config.yaml
lr_head: 0.00946
final_lr_fraction: 0.0
train_tokens: 97240000
Each number is 128 + 24 x the weight over its row's rms, rounded and kept within 0 to 255. Layers, rows and columns count from 0. The size above them is the row's rms in percent of the matrix's.

# layer 5 attention value, 128x128, rms 0.143, rows 29-55, columns 0-127
size [ 98 100 103 104 108  92 101  96 101 111 112 108 102 100 112 103  90 100  91  94 100 101 103  96 104 110 109]
[[ 95 161 111 163 145 134 135 111  99  81 155 114 145 135 122 142  88 148  95 140 140 154 122 113 131  88 133 146  95 117 140 159 131 138  73 157 138 141 126 128 170 178  95 170 135 154 145 141  88 117 117 145 137 127 154 156 124 112 144 109 113 114 108 135 140 140 132 112 120  75 156 121 148  91 187 116 131 166 118 151 113  74 139 132 173 103  91 143 117 111 119 151 104 146 117 147 135 120 120 130  71 109 140  94 122 141 151 118 118 163 122  92 134 113 133 123 128  98 122 103 103 133 165 173 162 137  99 141]
 [154  75 128 115 155 126 151 116  75 146 149 150 148 123 122 107 111 125 103 181 135 137 138 151 172  52  94 167 118 153 130 146  94 148 147 153 140 102 158 121 145 119  90 133 119 180 152 134 124 145 117 131  95  88 124 136 133 114 127 121 102  95  83 183 137 124 165 111 106  99 123 125 128 125 125  91 153 146 105 144 128 129 115 103 103 170 107 125 166 158 143 113 115 126 129 116 133 114  97 120 116 152  78 154 130 118  96 145 132 139 121 150 136 127 116  92 157 146 141 156  97 145 141 151 111 107 157 158]
 [147 136 114 115 127 147 100 152 129  99 107  92 109 104 131 194 121 142 148 154 148 131 116 103 120 129 106  95 126 108  96 111 194  87 101  97 135 106 133 124 161 128 136 131 127 146 121 153 100 105 124 160 149 140  89 159 119 138 110  86 168 106 137 106  81  84  98 139 125 168 111 134 145 145 134 150 120 129 142 101 136 122 135 125 166  95  79  95 112 137 149 113 138 110 110 151  91 130 153 122 120 192 147 114 126 157 152 147 121 142 161 129  90 157 160 140  88 144 120 132 150 108  85 103 114 139 126 116]
 [146 148 117 122  74 111 156 111 171 133 194 121 109 104  99  93 131 169 169 113 163 120 124 158 121 119 168 121 119 154 149 135 151 152 122 148 116  96 133 102 149 104 128 166 139  76 112 132 104 145 132 146 112 144 129 154 117 143 164 121 129 109 132 105 157 104 114 159 101 133  91 153 114 169 152 139 130  98 108 120 126  97 140 137 115 163 123  94 115 123 121 130 156 111 127 142 105 186  83 149 145 119  98  84 130 133 132 120  76 112 100 146  94  81 135 111 110 124 142 129 146 106 129 185 136 120 127 124]
 [107 162 126 119 136 144 123  85 175 119 117 126 101 115 105  98 103 120 142 140 152 133 137 131 116 176 124 150 153 109 138 129 125 149 106 111 167 157 142 153  82 106 166 117 123 179  93 123 174 137 141 114 117 148 144  92 121 150 149 142 124 143  98 153 155 120 132 111 127  98 142 113 104 122  87 120 139  97 147 141  99 123 125 126 110 127 130 151  80 158 114 113 122 120 133  84 160 116  76 116 102 164 137  99 144  84 112 157 152 113 140 109  92  86 162 166 157 141 108 141 125 120 116  92 134 183  83 112]
 [123 122 105  93 124 125 119 137 168 158  88  80 156 144 167 123 123 151  91 138 114 110 136  99 115 146 135  53 154 110 100 112 174 111 148 107 117 137 145 141 134 129 120 129 102 117 101 144 101 116 128 151 152 133 119 121 137 144 108 117 141 152 104 125  73 134 135 140 145 146 171 118 143  95 135  99  92 137 129  91 122 142 122 151 113 105 142 126 127 146 142 123 126 138 115 158 117 111 156 108 101 105 180 149  85 130 130 148 143 151 167 111 108 129 160 106 145  94 124 126  72 176 167  92  78 117 110  91]
 [ 63 143 104 110 116 152 154  76 128 125 102 123 150  95 124 101 150 147 115 109 123 137 144 134 119 121 106 157 105 107 153 163 140 150 135 111 106 144 115 125 138  93 116 122 160 170 139 150 131 132 127  91 144 106 151 122  93  94 144 120 109 121  90  86 106 114 172 100 129 101 133 108 133 116 107 127 154 128 115 147 155 106 171 167  77 122 133 132 118 136 167 150 148 135  88  99 140 180 144 172 129 150  85 140 129 131  87 118 139 177 139 134 114  95 153 134 160 128  99 135 145 109 123 126  71 122 100 139]
 [106 127 108 190  80 114 129 150 136  97 113  86 103 151 118 125 122 128 159 146 112 102  95 124  84 104 107 176 133 175  60 121 122  92 114 106 147 128  91 108 170 137 120 156 126 117 153 110  94 117  94 125 150 126 113 121 117 105 115  91  94 142 119 146 149 109 143 143 175 160 144 104 102 110 121 138 114 145  99 123 121 159 140 149 121 151 110  83 141 136  96 123 122 145  94 104 134 113 147 184 162 134 169 133 123 146 141  80 111 130 146 135 168 117 127 137 151 113 111 161 113 116 105 127 123 127 104 121]
 [132 103 131 104 120 131 123  97 103 113 164 146 111  96 146 115 120 120 108 113 120 114 150  52  76 129 101 140 175 114 109 119  72 145 105 128 142 119 110 126 114 162 150 129 133  75  93 127 101 161 123 102 131 143 158 131 131 141 167  91  87 133  94 149 109 116 158 156 166 121 155 120 126 162 110 109 158 105 123 102 178 108 160 127 169 115  94 161 121 121 133 141 122 129 111 117 118 156 134 108 122 135 143  79 154 121 124 109 142 108 115 128  87 121 120 157  97 148 129  82  82 114 148 125 161 143 124 117]
 [164 125 120 102  87 160 149 129 116 122 118 110 131 135 138 144 143 131 110 149 136 132 136 155 122 135  67  89 128 130 135 143 151 138 115 107 108 127 155 100 169 134  97  73 184 109 139 145  88 124 141 127 169  92 146  94 139 143 172 139 137 113 154 106 143  86 104 113  90 139 135 128 128 133 154 152 155  99 149 113 158 139 113 134  74 143 142 152 111 112 156 113 144 130 176 124 134 114 108 136 144  95 153 167 131 139 123 121 138 150 167 130  90 162 117 109 107 144  83 147 149 135  84 112 125 105 168 173]
 [110 143 168 134  88 121 111 176 152 144 131  88 174  97 131 137 136  92 166 121 135 138 103 111 116 125 107  96 166 110 168 102  85 132 129 133 118 106 119 103 102 132 122  92 153  80 127  98 136 120 106 135  99 107 159 106 118 166 164 124 122 113 116 126 142 106 173 136 155 146 138 122 145 161 159 116 128 105 122 100 152 133 133 137  91  98 120 130 133 139 143 144 144 142 148 108 128 118 162 160 149 102 133 117 176 155 114 181  70 121 126 155 103 127 142  99 103 143 118  91 167 127  97 134 109 171 101 111]
 [162 108 136 137  97 168 144 127 124 126 111 136 120 159  92 173  87 167 102 131 115 117  88 124 126 152 131 131 142 170 151 147 135 140 154 121 132  90 131 170 156 182 113  77 113 104 118 150 124 108 153 166 118 123 146 141 119 143 123 114 117 104 124 152 157 132 124 154 147 184 121  97 125 142 122 124 150  77 126 133 165 167 111 121 147 188  92  90 170 117 139 127 131 161 164 118 133 146 158 166 125 141 122 128 127 115 112 121  97 128  76 107 139 163 114 143  99 143 155 123 125  98 118 120 160  91 127 126]
 [114 157 141 140 101 113 153 123 142 142 158 144  98  89 123 160 130 132 100 151  93 155 156 118 112 100 148 100 117 112 115 165 111 135  98 128 134 153 135  77 147 154 141 111  99 169 133 145 142 100 117 148  90 122 129  60 157 121 173 116 129 114 139 106 107 122 113  93 103 165 113 132 126 119 112 127  66  97 140 160 116 132 137 140 111 112 127 154 130  70  88 136 188 169 143 148 152 134 104 126 116 109 101 140  89 140 113 109 108 124 123 125 164 141 100 144 130 130 106 128 173 140 105 158 116 149  95 104]
 [109 135 122 114 126 144 103 116 150 152 134 121 134 106 120 146 154 102 122 135 135 146 184 130 111 145 141 159 137  90 140 135 166 159 149 113 124 138 110 145 104 116 169 106  83 143 128 139  97 100  83 123 122 111 124  74 138 134 135 124 134 138 119 115 123  98 131 162 126  90 187 150 135 131 109 142 138 108  89 108 143 127 171  77 155 110 141 161  79 155 137 157 149 183 158 139  95 120 170  83 140 130 140 149 120 129 133 126 111  99 157  86 106  98 104  78 159 132 132 117 115 116  99 140 162 152 157 121]
 [135 115 133 162 118 130 124 158 137 146 112 120 111 206 137 155 107 120 136 137 139 123  97 137 141 150 144 145 136 152 131 148 109 154 122  93 146 176 133 169 162 151 124 166 149 115 163 114 113 146 128 149 132  83  63 143 118 129  83 122 144 158 160 109  66 163 102 100 139  89  70 130 140 110 101  99  97 101 121 139 132 110 137 136 149 143 125 106 148 104 119 123 120 149 154 146 120 133 130 161 152 159 136 177 135 108 148  99 112 125  88 144 126 120 132 161  96 131 120 139 138 135  82 100 123 153 150 123]
 [149 134 157  98 113 125 108 108 186 112 129 142  94  92 122 133 106 151 157  74  95  98 129 138 112 125 164 127 169 122 139 107  63 131 107 158 126 134 130  98 105 131 167 128 168 118 111 100 103 112 170  77 128 100 147 107  92 116 134 144 143 169 122 121 154 151 171 157 140 116  73 149 134 155 148 153 128 150 151 170 135 100 122 115 127 117 180 134 135 115 136 105 152 129 142 131 127 155 128 170 148 111 134 107 123 144 151 121 121 110 137 106 108 162 110 183 117 146 110  92  99 145 127 134 134 122 123 133]
 [169 133 129 144 131 113 166 167 181 135 130  96 134 109 119 134 112 194 134 122 125  88 184 112  99 119 179 120  97 167 133 100 135 127 116 182 174 107 124 113  78 130 128 126 104  95 131 101  99 113 144 127 150 124 139 126 151  98 114 140 106 123 123 130 141  92 115 136  93 124 125 105 128 136 132 126 105 122 100 121 119 136 127 163 112 188 140 137 137 156 128 111 111 136 121 100 186 127 154 134 191 132 115 120 122 158 144 137 143 121 120 119 157 139  82  76 102 115 109 144 138 153 145 152 100 128 139 113]
 [124 124 120 158 154 155  36 157  66 123 140  98 157 162 117 139 149 124 112 129 137 112 103 112 100 104 104 100 135 101 162 134 117 147 132  91 155 121  94 154 140 103 156 173 101 128 114 163 145 143 123 150 105 114 136 130 108 131 134 113 159 121 112 130 102 146 192 110 126 127 105 104 129 121 127 115 155  96 114  93 138 141 129 145 173 138 108 114 102 149 143 167 118 146 154  79 134 110 141 138 120 172 151 147 152  97 107 105 118  90 135 135 121 129 134 140 118 139 121 129 150 142 151 139 164  92 155  83]
 [100  89 112 136 122 129 136 185 116 142 138 107 171 179 120 135 135 100 119  72 155 133 153 165 150 128 133 141 122 103 137 139 103 111 128 156 123 146 152 150  88 166  93 117  96 160 124 124 170 159 159 109 139 127 102 130 153 147 117 174 134 133 121 116  86  99 164 119 140 151 187  99 123 115 129 154 109 126 122 158 100 111 121 144 128 116 122 121 117 124 116 145 113  92 177  89 148 139 124  93 114 133 105 123 128 126  75 104 170 107 109 117 144 123  92 109 108  93 134 110 135  98 125 143 161 136 143  81]
 [134 111 141 133  66 146 111 137  84 128 128 139 166 196 112 137 122  94 130 154  93 101 115 116 154 146 130 106 131 125 117 144 127 146 134 113 152 124 117 113 129 133 116 136 110  60 144 154 120 141 141  94 139 115 123 141 114 148 132 104 133  97 109  98 115 128 105 117 124  91 126 125 140 135 119  88 121  64 116 159 131 101 161 128 169 132 127 111 123 100 152  95 146 178  95 169 107 147  89 133  98 154 105 146 151 142 130 162 127  82 117 107 133  91 110 118  83 114 183 156 137 139 108 163 157 120 139 134]
 [ 83 147 106 127 109 104 159 184 105 145 162 167  93 151 151  87 132  96 123 175 134 138 132  86 124 154 112 132 114  91 173 125 103 102 136  65 131 152  92 143 132 119 156 106 106 136 135 130 138 131 144 119 112 150 135 118 142 112 139 154 110 127 114 100 148 153 113 160 123 133 106 134 133 152 112 143 112 144 115 108 122 103 105 138 139 133 124 103 123 133  83 145 166 147 108 139 149 113 124  92 137 138 170 125 177 124 128 116 179  74 134 139 114 133 126  83 135 140 193 114 159 102 108 129 155 138  96 151]
 [156 145 144 159 127 127 146  72 101 142 144  98 127 105  98  77 129 156 110 123 180 127 108 115 126  98 202 162 144  97 143 131 168 144 180 115 147 113  72 144 123 101 131 116 120 146  90 155 170 116 108 106  79 122 120 113 100 145  92 109 124 113 118 147 157 112 126 128  97 151 136 139 136 109 134 126  89 114 144 123 124 107 139  90 101 126 135 145 145  99 137 109 188  81 107 123 104 124  90 154 141 135 154 152 133  97 135 119 163 121 117 140 119 126 138 136 112 163 137 131 140 109 123 132 118 115 161 100]
 [100 125 164 115 112 144 118 137 137 150 115 151 156 119 139 103 168  91 121 139 120 142 147 149 173 121 109 155 125  78 164 138 142 173 101 131 116 100  74 123 142 110 161 120 129 106 137  61 130 133 108 136 104  90  84 112 147  99 164 114 123 166 145 122 155 117 131 147 136 120 124 132 151 151 132 158 155 194 126 116 129  99 148 153 131  69 136 169 146 137 145 113 135 142 117 120 134 132 158 145 183 105 116  86 133 169 127 161 106 109 147 135 109 157 152  90 107 115 121 112 130 102 131 116 150 145 133 143]
 [130 130  79 118 127 115 108 120 187 151 160 142 141 139 110 143  93 111 161  61 121 128  95  91 139 148 108 136 154 139 152 131  99 128 132 143 147 119 145 173 103 129 106 144 145 131 100 112 116 124  97 151 146 117  93 134 164 128 136 143 154 138 136 124 108 175 135  95 120 129 109 135 122 108 142 116 122 133 180 132 121 122 107 131 116 120 132 125 155 126 126 106 106 161 113 137 130 133 104 126 134 125  83 116 122 125 131  90 130 150  97  86 193 173 178  98 161  95 145  80 101 114 101 110 147 190 134 154]
 [155 114 154 114 134  93 151  67 144 133 149 147 132 106 120  92  92 118  95 126 109 122 138 118 120 104  97 153 140 120 129 101 144 156 140 124 123 146  87  68 136 125 130 112 110 158  76 122  95 112 155  99 104 117 139 147 128  87 104 125 117 126  84 191 115 139  95 108 128 147 138 161 106 143 158 136 126 156  67 140 117 117 113 110 133 172 154 137 139 138 135 125 139 120 109 138 104 147 117 126  96 173 181 146 164 127 153 106 128 123 160 168 101 153 155 143  74 150 119 139 140 139 127 112 131 103 117 112]
 [120 136 124 127 120  95 150 181 105 123 114 136  94 132 114 107 158 124 136 115 131 136 128  88 191 117 129 178 113 149 122 141 179 132 141 114 118 112  91  91 161 153 133  47  94 140 150 134 112 131 119 129 139 119 146 143 135  77 145 103 122 115 132 133 154  76 165 137 110 144  76 130 156 117 128 176 143 136 112 107 130 102 126 113 107 148  96 112 151 138 115 122 128 126 144 113 143 135 106  93 125 149 104  81 124 105 126  92  92 141 102 151 137 124  91  78 147 115 122 152 124 115  93 153 138 126 125 165]
 [ 96 155 107 133 102  84 143 127 131 153 129 168 164 126 111 131 102 106 143 150 118 118 115 101 151 164 121 126 149 110 135 124 145  99 154 148 142 116 150 126 176 108 144 132  98 132 149  82 129 156  94 156 117 110 169 163 109 151 157  93 175 160 113 140 141 147  96 107  57 136 133 159 154 105 117 107 119 109 135 146 130 160 115  99 103 138 130 133 162 177 138 130  95 135 149 164 127 123 165 123  92 110  83 116 167 152 146 127  97 159 103 123 103 100 133 137 135 120 166 109 144 114 157  85 137 133 133 116]]
# layer 5 attention output (transposed), 128x128, rms 0.124, rows 29-55, columns 0-127
size [106 105 103 109 104  96 100  93 101 106 110 107 102 100 108 100  89  98  96 100 105 104 102 100 112 106 103]
[[175 106 156 117  96 138 131 181 121 131 133 123 115 131 114 141 132 122 103 100 111 124 166 156 159 158  93  99 156 117 110  98  91 143 195  95 108 114 130 118 120  96 127 124 116 127 112  98 174 145 133 118 109 184 127 165 100 116 128 147 141 126 148 143 107 116 138 130 122 187 141 129 156 160  98 145 149 116 120 115 141 140 145 136  63 149 165 125 138 153 124 117 170 166 176 117 147 158 114 123 137 113 127 164  99 161 140 151 150 153 132 145 113 152 157 132 150 156 102 108 135 106 130  86 139 121 142 106]
 [133 177 128 134  99 151  72 137 168 100 168 126 112  96 141 177 126 101 154 129 122 126 137 140 150 132 140 114 143  95 101 100 127 123 114 124 120 127 108  87 105 135 130 136 132 121 124 155 160 109 152 138 112 154 153 132 101 130 172 158  78 155 106 153 157 124 154 134 150  86 129  95  92  96 115 131 128 119 157 119 135 106 168 110 160  99 132 144 154  86  89 123 159 149 117 142 133 139 114 149 133 114 181 142 108 130 165 137  85 108 132  99 101 137 151 143 110 108 122 124 121  79  85  84 151 119 129 165]
 [114 120 152  93  90  61 171  90 107  94 172 123 127 126 132 117 123 127 102 174 140 140 111 129 130 148 177 137  94 147 120 156 123 128 141 152  96  85 115 134 105 120 118 131 111  76 122 147  83 117  67 126 149 137 140  94 163 148  93 140 121 116 120 151 119 131 118 112 120 130 124 112 178 109 146 125 112 115  91 168 146 139 105 153 108 138 141 128 150 127  94 151 128 140 130 137 165 131 141 107 106 108 103  93 122 125 121  78 164 111 117 127 148 125 105 144 125 170 130 119  96 126 127 182 103 141 151  89]
 [125  71 130 157 164 135 120 140 148  82 102 167 135 164 165 138 137  63 158 146 160 132 173  89 128 158 110 141 148 121 120 110 177 139 143  78 107 170 137 155 141 123 152  93 127 133 162 134 113 132  96 119 117 180 138 108 127 145 144 130 184  86 128 145  94 104 134 125 131  91 136 136 143  87 102 136 124 160 135 108 144 158 125 136 120 136 120 122 159 152 124 148 103 143 103 131 118  91 164 152 129 162 130 146 127 139 122 108 164 110 106  94 120 133 144 143 153 117 145 160 167 112 152 116 136 121 134 124]
 [147  85 120 140 132 189 171 146 122 131 123 148 108 126 123  87 139 174 139 136 145 125 144 111 137 126 123 141 109 151 113 133 137 179 133 133  93 126 130  83 104 134 100 149 144 150 141 130 166 110 111 118 114 116 113 164 161 116 119 125 118 159 179 127 132 129 120 145 119 121  98 118 146 131 162 141 119 101 129 116 145 127 104 159 150 145 129 150  64 119 157 160  77 104 107 150 147 126 106 187 151 104 145 140 124 147 165 168 121 151 161 155 149 176 102 106 123  72 162 122 144 128 154 143  91 118 136 108]
 [133 133 168 113 139 114 137 115  86 128 128 111 144 123  93  93 129 158 123 140 118 129 100 201 137  97  97 127 104 160 124 142 111 123 155 152 156 129 131 134 131 144 151 132 146 101  97 106 140 135 117 144 151  76 120 119 135 120  88 149 111 113 127 117 150 145 123 147 125 161 106 115 137 117 147 147 162 132 136 164 125 132 112 137 141 144 115 127  78 139 134 139 160 124 115  88 144 167 144 122 118 147 102 111 160 116 143 110 121 113  90 128 143 180  64  92  98 199 114 135 168  71 144 170 110 157 150 133]
 [219  83 130 134 123 199 134 122 153 148 169 146 110 127 134 130  93 127 118 134 116  73  86 151 129 114 134 130 125  89  99 145 114 127 115 116 112  77 150 128  92 146  86 121  95 117 169 112 152  90 133 124 127 102 122 132 126 150 162 123 124  65 128 115 154 107 137 167 137 131 111 122 106 111 146 148 123 140 134 120 131 131 141 120 143 145 134  86 111 134 102  89 148 130 111 121 137  94 124 120 153  95 153 133 134 149 156 134 110 125 117 131 107 116 107 100  89 151 138 144 140 111 122  69 107 108 145 154]
 [106 146 178 176 135 122 103 136 127 146 129 120  83  76 130 147 120 144 138 113 167 160 136 148 172 138 134  82  53  85 145 131 101 133 144 151 108 117 159 121 122 158 113 102  68 126 114  82 128 152 142 141 104 133 120 105 153 128 139  96 138  95 154 108 111  84 106 121 148 120 152 175 111 178 129 119 128 126 106 156 132 128 157  90 126  97 146 136 153 121 135 137 154 131 137 113 136 103 137  91 131 140 128 115 123 102 130  93 117 148 143  91 122 114 133 164 141 101 171 115 140 129 137  85 107 136 127 141]
 [157 110 145 114 177 127 145  98  92 168 125 109 132 137  89  94 135 180 118  79 148 148 159 132 147 154 108 107 141 154 149 117 107 102 145 135  93 124 101 152 129 120 122 161 120 214 163 116 127 128 120 152 104 143 111 123 127 155 126 194 159 145 136 131 122 117 104 169 130 125 127 158 135 102 145  98 135 144 140 146 122 130 149 140 120 177 133 129 165 132  85 122  76  96 133 136 129 122  96 118 163  98 104 124 160 171 128 153 135 102 145 112 147 137 127 108 113 112 156 151 142 118 114 106 132  99 104 112]
 [118 107 162 122 143  89 118 147 132 109 134 153 162 195 147 103 128 162 106 155 108  98 111 124 131 108 135 138 108 134 140 124 111 127 135 169 172 116 116 114  71 167 101 119 110  97 108 159 109  90 147 163 108 150 142 121 101 118 107  85  85 122 117 119 105 145  95 151 132 130 134 121  92  89  88 139 122 138 142 136 101 143 121 114 124 118 123 151 112 129 120 175 136 117 123 136  66 107 149  96  96 114 111 135 103 137 123 106 116 140 114 125  97  86 124 171 123 166 171 135 113  82 107 140 149 150 101  99]
 [149 115 134 130 134 107 112  95 126 170 155 144 128 147 150  98 125 136  88 193 137 166 158  47  75 146 134 185  88 162 124 153 133 129 148 127 122 142 115 170 161 124  92 135 125 128 123 136 112 129 152 100 131 127 134 165 147 117 118 140 140 111 117  97 133 111 137 141 102 120 164 136  69 149 148 154 142 137 112  79 139 126 136 139 119 109 133 102 140 138 134 121  92 120 105 143 124 121 126 112 114 160 155 143 149  99 121  97 117 131 175  86 121 124 112 144 129 138 142 173 108 136  92 118 143 155 180 136]
 [102 168 152 151 155 101  92 130 108 122 155 146 130 127 120 173 148 108 146 125 134 136 121  98 147 138  78 120 132 112  96 117 135 110 102 138 132 140  85 157 107 136 129 125 117 164 139 164 123 145 200 123 121 195 107 100 129 171 103 133 180 138 130 107 152 106 154 160 157  74 117 139 186 129 123 163 130 151 139 141 102 146 147 157 126 152 122 145 174 139 105 156 121 106 116 137 135 130 117 116 125 110 145 144 114 134 145 146  79 152 129 129 133 115 145 157 174 104 140 109  95 146 129 169 118 143 142 122]
 [127 112 140 153 153 174  98 134  87 146 140 175 126 177 115 113 139 142 149 153 140  89 144 147 123 115 110 140 149  85  91 141 130 146 112 122 125 135 132 148 110 102  78 118 121  89  91 174 141 121 107 131 133 133 107 145 116 112 115 142 112 119 152 118 130 147 104 110 115 110 145 158 154 156 119 134 171 156 158  97 172 116 150 101  83 135 119 107 138 152 160 133 148 112 149 125  99 110 145 127 142 182 170  93 121 144 100 125 163 137 119 146  98 135 163 185 109 154 130 114  94 161 145 101 128 115 141  79]
 [125  92 163 134 124  99 129  92 128 150 102 135 120 100 152  86 126 151  87 119 134 119  88 138 131 141 155 124 124 131 109 107 109 114 173 151 119 139 135 134 128 137  97 154 184 158 110 118  92 110 124 142 144  82 156 127 106 129 111 136  89  87 120 109 109 134  83 147 116 106 137 129 114  95 163 132 138 134 172 127 132 118  96 179 103 125 114 140 136 126 125 111  98  89 122 150 153 110  69 138 126 138  90 127 138 137 135 126 141 125 137 177 100 170 132 137 104 150 117 109 133 180 174 122 179 109 180 129]
 [ 72 186 148 119  93 119 113 117 131  90 134 154 118  90 114 174  95 113 109 137 179 129 125  70 148 108 125 128 111 128 100  99 118  91 142 126 154 111 132 118 110 122 157 126  83 150  78 159 134 133 103 155 149 102 144 117 170 140 160 130 129 129 135 112 116 132 125 140 127 134 128 187 139 134 166 142 121 151 133 118 120 110 116 109 170 158 154 103 121 158 106 120 132 129 151 109  96 165 131  91 138 134 100  66 119  95  92 152 104 130 139 114 130 124 144 154 148 142 119 125 169 145 171 139 100 134 132 129]
 [112 119  64 141 165 142 164  99  92 154 113 118 136 156  96  99  72 142 132 134 122 154 163 100 131 111 121 160  81 147 137 153 136 117 122  92 120 103 123 147 151 142 133  75 130 148  84 154 156  90 157 110  94 152 147 152 147 112 151 128 131 118 143 110 160 112 107 164 149 136 139 140 123 108  86 114 130 110 107 116 149 107 110 104 148 132 100 113 108 134 141 138 111 163 117 107 124 143 126  91 125  92 114 151 155 128 123 142 171  95 143 111 139  84 127 142 149 104 122 157 148 178 162 152 114 117  80 120]
 [108 116 122 128 149 134 106 105 134 148  56 152 133 124 164 137 132  98 141 113 145 182 121 116 143 147  93 153 128 155 129 146 101 130 149  92 150 120 186 179 140 153  92 104 122 112 102  76 122 141 162 113 115 143 107 123 115  81 143 128 160 142 142 113 156 124 141 120 118  86 172 145 125 137 129 140 156 126 146 144 102 112 143 118 112 127  92 172 141 142 148 106 159 116  81 131  83 124 148 151 117 104 171  93 112 139 114 107 147 105 127 102  94 139 113 148  83 122 106 140 149 142 137 147  98  85 124 134]
 [114 139 134 115  75 128 140 101 133 116 156 122 131 100  94 144  83 138 106 161  87 124 149 114 143 139 144 121 140 146 128 106 126  50  87 152 117 101 118 121 118 176 119 126 135 142 128 114 140 142 127 130 121  86 131 112 118 141 134 158 137 125  92 102 103 156 114 139  96 123  88 160 129 132 161 153 140 161 145 152 139 136 127 148  96 140 137  98 161  98 111  81  89 101 156 199 171 141 113 129 147 116  88  96 128  90 127 132 138 150 131 131 121 112 123  98 136  94 143 114  87 105  85 140 133 161 146 146]
 [163 157 156 133  93 162 115 103 112 120  74 119 156 102 154 137  74  89 107  96 116 142  97 123  53 128 111  97 153 157 130  95 133  96  97 139 113 147 116 103 124  86 147 130  91 137 127  97 124 146 107 134 115 126 100 122 114 125 144 107 147 154 144 165 159 142 132  91  87 120  77 135 107 118 118 102 142 139 141 130 135 102  90 156 135 123 104 146 121 121 116 138 146 108 120 167 103 160 110 168 167 110 151 124 125 127 116 149 119 168 154 158 129 139 160 120 121 178 116 127  99 163 134 127 111 148 119 138]
 [140 169 143 101 160  65 109 142 148 115 142 167 125 108 120 149 106 121 141 113 150 138 130 135 167 130 105  83  95 139 140 117 112  94 112  80 105 152 132 125 127 146 138 134 152 145 107 108 131 139  92 142 151 135 147 127 117 132 121 132 114 141 100 187 107 106 121 129 168  91 102 165 147  94 153 161 114 141 200 107 148 149 124 136 118 123 147  91 168 175  92 142  78 102 146 136  89 126 131 153 150 150 109 132 116  92 101 152 125 141 117 150 100 124 161 157 151 123  88 154 129 121 123  99 130 128 122 110]
 [124 119 149 135 130 139  90 101 167 132  67 136 124 123 107 140 146 162 162 144 162 133 152 131 125  74 103 103 158 130 131 138 138 133 155 151 109  96 140 124 130 109 137 185 156 145 156 156 117 125 121 134 135 119 105 114 168  92 117 125 102 104 125 178  89 115 106 137 128 156  82 147 158 153 160 101  84 161 132 108 123 185 160 179 128  70 149 107 132 102 153 119 104  88 145 103 112 137 130 174 136 124 135  96 147 148 117 151 128 105 143 143 125 108 145 130 154 100 124 136 127 159 137 109 141 131 133 141]
 [122 137 138  83 105 149 139 178 132 138  97 118 155 129 120 102  88 120 127  95 128  58 130 143 112 141  97 127 131 106 125 117 121 128  86 102 122 148 112 124 143 166 137 141 145 118 158 141 122  94 136 113 141 123 116 154 149 131 116 108 134 113 111 106 106 128 108  96 141 100 139 103 174 122 123 163 141 171 161 100 160 192  94 112 168 108 115 129 139 129 135 148 101 141 138 113 168  66 125 170  94 141 128  87 118 117 147 125 121 132  86 118 129 115 140 130 147 101 148 105 104 162 143 178 155  78 122 125]
 [148 126  66 150 107 117 128 124 159 114 122  98 101 173 153 104  96 116  92 132 136 152 129 101 129 103 201 132 103 133 143 113 127  93 160 135  88 138 180 135 120 121 135 162 112 151 144 128 117 132 149 111 108 144 154 134 156 134 107 143 100 120  96 122 134 108 146 147 139 167 122 164  80 127 127 139 119 103 109  94 167 175 123 141 139 123 113 121 116  99 115 117  78 115 117 109 108 121 140 101  91 140 119 122 167 136 127 109 149 133 124 129 116 150 155 142 112 195 135 148  99 184 141 105 138 114 111 172]
 [137 134 152 104 167 154 147 134  98 127  98 123 134 128 103 160 150 103 130 152 149 147 136 128  59 143 146 111 139 136  99 136 152 131 125 142 108 130 159 114 188 147 169 111 101 180 128 208 125 178 102  91 117 168 134 138 117 114 130 158 112 136 152 105 149 106 131 154 124 136 118 114 127 142 128 108 107 127 107  96 107  84 131  91 167 141 100 104  91 141 127 132 129 130 118 123 141 128 130 101 139  98 134 155 174 144 108 121 101 173 142 161 110 115 117 128 141 157 107 137 133 115 115 150 113 124 193 137]
 [126 147  91 114 119  99 111 137 143 148 145 102 100 108 153 112 167 130 135  91 138 125 150 140 136 112 107 113  91 132 138  84 137 135 140 103 129 125 134 171 114 156 138 112 112  83 131 176 179  83 123 135 126 136  87 132 113 119 133  79 120 146 154 115 107 147 132 153 157 107 128 140 154  93 125 105 135 104 162 123 174 148 142 159 127 120 105 124 112 119 120 137 153 123 139 104 176 108 124 143 143  59 107  99 144 140 130 121 164  95  78  89 127  89 102  93 129 112 123  82 149 118 111 167 129 139  87 145]
 [141 106 125 142 123 150  98 109 138 111 126 141 137 143 186 147 128  89 104 109 164 148 104 128 136 122 135  61 177 101 109 126 105 132 122 171 155 125 148 155 125 107  99 167 147 137 148 150  97 152 189 138  91 171 136  75 120 133 111 119 132  97 104 159 102 158 138 128 127 117 130 121 131 130  98 150 144 120  90 102 121 136 169 147 156 114 178 152 119 141 125 130 118 138 132 108 106  99 157 155 143 102 161 143 115 114 109 161 161 136 142  89 144 122 139 158 107 101 175  93 115 154 147 118 124 144 115 153]
 [147 139 126 133 147 144  89 128 114 129 139 169  82 129 143 109 162 103 123 176 107 162 170 119 101 132 120  84 125 151 138 145 117 134 178 114 132  98  97 114 134  68 136 138 161 166 101 126  81 129 126  95 120 121 129 133 117 155 106 148 150 111 135 109 119 132 145 139 152 155 144  86 135 101 170 137  81 137  95 105 144 134 185 126 135 140 128 124  90 116 130 124 134 131 112  72 138 131 143 113 138 129 160 136  92 115 123 121 104 147 110 122 108 125 142 100 131  95  85 117 141 103 126 192 158 170  98 131]]